Each number is 500 + 50 x the weight over the matrix's rms, rounded and kept within 0 to 999. Layers, rows and columns count from 0. Numbers have three digits each.

# down: layer 7 MLP down (transposed), 2560x640, rms 0.0493, rows 2024-2107, columns 128-159
# up: layer 7 MLP up, 2560x640, rms 0.0513, rows 2025-2108, columns 128-159
down2024:516545475553538475484586444497483549441471571502578521507449490465575550401470435529469471467456
up2025:569485469562431407566554511531602486477508529512481464482508479416507404521507557551497579527490
down2025:409483504456404497531581450521494598526431522573484551442435545539482514426481563566438498529480
up2026:540541435434456610463517552498564485365478482438512405524597451445502590456566542563468513498627
down2026:395485477537491486473484545468552500495438488517491427512418573556597460538443543515463536449560
up2027:537541526457543469506532452450475491579463555435453638551497458465535468495580411441527573573574
down2027:518467517485547550557472509507488431566451528500524531574509578487545537446579448489581443506490
up2028:577494603517500607466412500498418501460422598518490516513403469411396399506559504533526505412424
down2028:481447397522518483515540500459511544535568354518489573481457494569487446522577430472528561521533
up2029:555555532545427520557487513570577557476572463453539529547504547513588593519599518518486484555546
down2029:504480491524495540491523518475483501500480541374452465518473510475408494462538484560518492577510
up2030:492503549505498457539548531602560484452469516553521546560443547513429503479496474481450543461497
down2030:492497521554507497501531385508524514494457514454411470528574533557471486548446574517554474578426
up2031:479442442485495517523515431537607510496468491517526472496369454514535481503533437553537499508496
down2031:513534456555566528509589503554492533509498449507500557540502482468464498539533570598396491470491
up2032:536554475565570496521534478498487515522450432611499425503503465563574520490474488483529453522491
down2032:506491541466506506547499393521535567466526495457437486519558529449447498424496472569500478498472
up2033:453504565449474497488556398506534515543575406457538531412520589518435450481553425550567478523611
down2033:496474481488464566489559514472495508513531526508465505456554552510454455454549463460463419503501
up2034:519448525486483483566499459541407458495531531438529509480524495476515498499545392422438415586462
down2034:467450554513474471491570560513525519467522458533497379441493481458490544592499574543563492503492
up2035:493435498474414456518515616546384527517599553416494434593424529474403458503524470556513538488533
down2035:491584542566622502474529594493496532492466551591378521532560481505446486515474534502554422443532
up2036:551488551518554387522515487513510440478549458448448464571492548514466516502469454491541584546650
down2036:495533435473467421478517473524536512539505504484533541473533505438539535489521459627491477438592
up2037:519442526486569445509410466532588481548564493549528465519456484455440510565520506535448585502500
down2037:464538482595536430562447487464443485446517516561499458452560423530487535550454482520489518568420
up2038:473530447538421447466566459462518508576580634555422460588576431449456495546548490517483450480480
down2038:494520188490504459482482490520459524494488499536510487491463495492504473481477482514480473538526
up2039:499529497503519472552589409465554495539421639554526512527510486407440427473467394575515527460493
down2039:509518527461487477479450523473410553477600538517476508452448541503484570480491437525429488447452
up2040:545497479552612426421447535483556547501457534501488566486455495513451555472539515500510573619535
down2040:376450567498461510469497584428521446478500498461415548509473538559557485498482480573477382466538
up2041:467487471562512475412523465382437512467434550471440501593503471451410549441518429509507485503456
down2041:512562412420511555497460446528507437477618507554476496458435481478469552480469516586514501437453
up2042:505667544470484518398512466466445598587476498557476406565613437483459462512505498536483469498432
down2042:530460350498474472497547540495467491506501487583515579517485471477545560524458529567591512503495
up2043:494449489472447480477492420480527481455512653483473434487527522499480453478509559516424497447473
down2043:467545330414543460542525515438550486494489527551427558442515552524508425406496484523563445534473
up2044:405539397552429427592530485529488501541520526517524547455511490505460436489456453465501472428471
down2044:532449545544470493524467564452534484491530513452473479554488513506484445445563463547489472432513
up2045:509507428501467526540411501458524512509421512510406482565476556512497538456467557505472483513508
down2045:506521467418517504462427490487554422523513443435547514469490433573501511434613493548470578539448
up2046:501457507442697584534457471408556570475475447546516476530454586454519448505501515561431494477408
down2046:507495524440659479459442548523527509450527546425481547468530529405482501426473547529477499575482
up2047:418483448589532389461516388496465472466513427474405595535582593502426564584460420491512459454527
down2047:475480549452484539564495586443462462442493490444566449458484554516480503527440563492438433517480
up2048:478444492490519538469466511442522538428422528427492505536477455451605493547521536527448504518508
down2048:521587446526502518487496486480456451564447482502529531505504484509517477535465386531442407506518
up2049:474525475503500537527494473510556516465592481461509499525436421471467533565508532409514545509520
down2049:568577508417474593523405486475413496483464441487453531501411498570509523490526418466454552492490
up2050:462487403520598418457479493472421511544527496484412492478495482527561519540507476485520459472445
down2050:516449459506430530541560548543470502517541526540483531473442487463483479457515474474519397511578
up2051:476560479522467451463491543517441423507464580617478465565513485588417504437549452572439542464468
down2051:619437548456402526510501497486452468586562471423495588473570548395516476528406458590466502493458
up2052:462493516491533498589514499569482459523523453614460577554494614538510495571481530540452455411599
down2052:550491594505487523552508509505491510513432530522510503525539506520484504492542520583428458406491
up2053:460592485574467477384481476457500491437541492495542605522468508461334498522493531491474488481490
down2053:495394611499438510540527528425549461446425508499402414516494525438527517537536414515522436542473
up2054:522476448497493492500478479405460472493430470506606459423442475585477450464510453477518498517452
down2054:483597503507608582515454547467544581493494539536478526494547516520468531499551518503468440371487
up2055:468535407440527529479551402456483513523516497487531452565514515464504522495598429479469445526461
down2055:498531553548482471520475505544477498439509484419436510486503572517575483580531478517565586345484
up2056:351461505428478483509401517490439486500459531497517477470557536479525487556489523545604470491428
down2056:471495519472399520468432490449442632539442515484408533446442496473370464414501443551503419487507
up2057:442531485512491504574410523494461468548484543515471574576532470507475558565522505388514522586514
down2057:594517593494479501518553594507530553512532469486515470511602485524595542522613571592462465427552
up2058:547452441494478474638349487457410474448586552477541454534499506469366544512482412498443463522575
down2058:452470536484517408388543615520454448423544531552502518416601519472453482533428538540575445541530
up2059:541594546531467552471486521461525549526453495437486472565509538530459524456417590500495439425525
down2059:479506520582485572578514428585592471527467545471573560468621591549517473536434514516506470596491
up2060:574425453618470530491468548425540533568548502470466483508503471418499412475486467497517512530461
down2060:508560572604476543427592410604474527510525487543511480476504545510579541589562540502471550545560
up2061:465537382552531483498547519555454507555535498505512523455401426417439435466469599595521541481552
down2061:562452523472526520608519538487463433544523578515480532503471545443495545501477510550521453550568
up2062:523485496538504539481541583472501528537411457486550487589316523539550423535475405380443499558448
down2062:458551521503516500452481594469488498536442488481559488545530499423516509421443450516592567509503
up2063:483527472463525508557512420438404433350461565407421516502568567553434529556490527416454668409493
down2063:461467490465567573513574572462512506495506511512547419552474507616491530472574485497429450468486
up2064:475445481549621366502563480507449518475462482577456516515583541550500476504579491590537476490553
down2064:481532572529540546521450454513442512500485563545563484473535511564460523463523575487505579583601
up2065:533469552582477419497489559479485445444451547518518553446452521481489557542625499418522501440432
down2065:521541557459538524467476405467438484419517582392494540442543490527573480396500434470595436473405
up2066:504541414480534516441512479558555453576385501514520466461599618544533552536482515528420529477590
down2066:565436569485502589488497478485614429545491471462468517603512453501436524542447474479502483454561
up2067:539510497579477531454423495462494520524481441483479501548563543422461587495540484498473512507515
down2067:483467577535516552452541541525463471518549469451513485451456539543460494440546507526539409486490
up2068:468493433524473495451553436498479560497458538471537437532514445467538480445476476575497495522475
down2068:432384498517582520531405541522468492520508440587422473554425523400540470460530498491515472558510
up2069:618407563431449535400532505485529525442575578547505590575443518441508593478550531535506418589535
down2069:547451538501557492448464563542484532489506486497519478534541486494450478458465542499528593529460
up2070:496543541448434506471533437426455501544489608508468542569470498524572444656516523517504518555499
down2070:461457464532486495535411516421467503640590532402497507517563519492598460562489513555455362475542
up2071:463486441511459493386473459413458521549487429499485638588447484611513545514436435378561479564481
down2071:476428518560537546536522522492448465515525479470404473615502497465530487614415442508579517447494
up2072:516600391508538373473457455526445595518533453473560495417585519543473531434549539467442477477517
down2072:546463455543513417532472550475440476510559512463503450394562482494436542452493527462493470407591
up2073:534524489450490489430541556658496436572527478523581457538596494478460454476498588443475436477550
down2073:554492428472575466485449488449533521513431573544588560577449502445515584546470451505488437551521
up2074:432500468510547480576451488499444487587566535463583512413542495545460440473452522481514487495516
down2074:568484519525496492545538482459429450585561461438476521528474367543520468479486563444449513543449
up2075:462495513447459483521577422496556509539550483482582442552525571511435459550559526568478573451537
down2075:523568567465570489497516365519544459551502513566562510491524560474423633484540446378482471544550
up2076:497457365413479507537462456490543463516465463511464502512384437580471550496482499472482545537626
down2076:607417540465478444512395488481440481494506500548473523478467483463553440495510514440482586562485
up2077:426540413536456496534399510502601515540477403556436499517489487486414487491447529406568446583548
down2077:555571579508505550587449448539431522544563515495553514460484506497476453583491507525508491491451
up2078:543575546450510540502527517515573505623544404504525521516576464593499569574538482562516596541512
down2078:562502490474479490486517453432375485505492366548472563498584516581538455377492550485451465547460
up2079:480524546475468454494516515491480489505505506524452494540464503506489517467457520543532518466453
down2079:480443244449509476437465488487470473488504511427556481474509460486450483482525509554510486542519
up2080:446458528542482473473484564430517522507459543489538514527583479486493492467483521474594510495557
down2080:376574573423536456530578553474499476431462481533430441480481488576464460583442508479467512486498
up2081:536589491534491532503504540580552470486579537487523602485482557534347432499473516413416500559559
down2081:499530451557487517573468472562564471426523521416435542481527567432560564510519489479546530494432
up2082:456521501493447467502452391477456476541482650425550429500570522459486565471470537380427391496504
down2082:396523484560402572490519515474558489495404533488468387423565526437473536528541492545516451570489
up2083:473576503578438451464466531526439496534558542483546522475502468489567531430502501529421509477409
down2083:546509544590430502505587502529556519451410550517563419581478439455506566428577518508559513471541
up2084:539497419585521448495566467435554515554507529487468451521428377508462433511504509430572387459551
down2084:530531437551472570548534407553562483499544569578486469538580565564388437525513545516479439544450
up2085:484426527422641551388521625569560505510462442504505467549546523552408509476501543472562493486493
down2085:469479456572495564471485504558457455609535572513502430465458439425503512468432575435522501420499
up2086:452584571430510449485396519479556562599509464566526432578497546461521434484434513508484563492420
down2086:504468415520554447508549547478590478475508463484538555553443522542429467424443480529426488557512
up2087:519540463510475472538477523492448491543531522495563441515456573559521400537482564570459592511578
down2087:527519468529480477515482493477574494563548501491530538540465549466416449504504540621485489508452
up2088:518568538427499487465516437607497436566564546464546580427453577519471516520504551516516529420504
down2088:541617509585409479497548442528407569581503537564485463585603466482550493539400420508505379513519
up2089:552514495440491517406485496535441402465439499518515496579546555473396497444586442544521454478476
down2089:489497396430500551478493564573528493412473481498530452533540563566420462469530434540569471472382
up2090:452511569499477466548605507546516571510504515510550433440539469464497541488494398407474537454480
down2090:477561616419491439504481428489478551538473485417518440448477532510547607447511558451478445432512
up2091:534525502529524432486506516549488486523468548496532423494479505549423488493545525475482486458534
down2091:567448576542492490486443427582473531539537494453540419521513491609477581476498452460487478413506
up2092:488513496506405552620519554500522465433474500481520520556520553479500411495487458415480484465444
down2092:549431467494517516417570607502533541515510613498437587516454507498408424562513484564552561522540
up2093:517542593470533549452437519516541455480502525566505521566559426619431509466533470474505406459467
down2093:518417521499500450550494408618496401454511445458566574523457564502391501433591498587428478603462
up2094:492512527501526450470552553525411382528474430487507509504507570467599470475527437518408525539402
down2094:605508487438414538486460562427535471508553485484567482566474616487577482538503381467425418536480
up2095:379561521511478453471546445532514528527465497535522460500484505502450506535483382512518471450543
down2095:474543532481478476517584497525504604500429490478504484520569427518560576526447471464543496470617
up2096:559585474483483509538586456395442510561588559484506472395501531583516415453457538423481516487490
down2096:472583648450558518503495556433544420500432488481519514491574431518518446511473467497513469444534
up2097:488599544478507440507472510501542590537471503556440525407477524475476445534512541537446429503412
down2097:522467436570504519503513512447491512422444520433477495507439495479412456488486507506519564560540
up2098:495561482638381490536498437441525611516561465507474515498403552488569519505476424463459490530481
down2098:581517500443517456529456492544478578517402433543514539505446448468571474488407509595577497489532
up2099:502477513523537464504526455442497507506452561489507546500497538640540499537542547442494470514490
down2099:530564457539511579467494529493560499504412575432497492435436503519570499569580489564544467465471
up2100:456497517522488525571459512473489506525540597536513541531429518492528450587409461462534552519494
down2100:387477491525540510518476542532402513498458453507561642546545422418498515479472503560538463556448
up2101:566571506605469429491594514468479514488470486463565537470442515503474462486550490484470425440558
down2101:566481569377490524485443490428450459482497446488473544445515441527539452529517452433543424518542
up2102:491550429539527487463501479488638489501449511559460450566515551498611485428443457495523478499427
down2102:509532537522482479447530525434522491509480400526533514433570406612491521496535557442484490494558
up2103:472511539451457546555517484515531482517547455440450423485491503498535502590569490393467553487524
down2103:530484440401456585510462533591522454605453569486465477474574483441441470442567528467523487497567
up2104:445571373535532445415493557518594571425506431569356520430573463521425533526532459403542462514413
down2104:482452503449461574528511525507468419449485522461567469522491494598499479494482551580467518531424
up2105:434477496560579495422526490492495520564458409581421479557464665441479585477470461493437551431503
down2105:508521512492423598471550461518558457615562413517468588478470477626446430509450469445512473504507
up2106:505587478472368470514513476490505550460542586551542537552437518509537486529460579456541452533463
down2106:471415504530518536487497606542486425477381514546514380506549579497457447487519508579558459518544
up2107:469460565443557501475444607460491399491566490466507481443418634521405410482488403476514541489486
down2107:561566439506545542539478520526479441414510538451483431567484450486450505468462536425572575451523
up2108:489467505522484440498503441512550512437530510490472513586488464579557493485513431540454515526380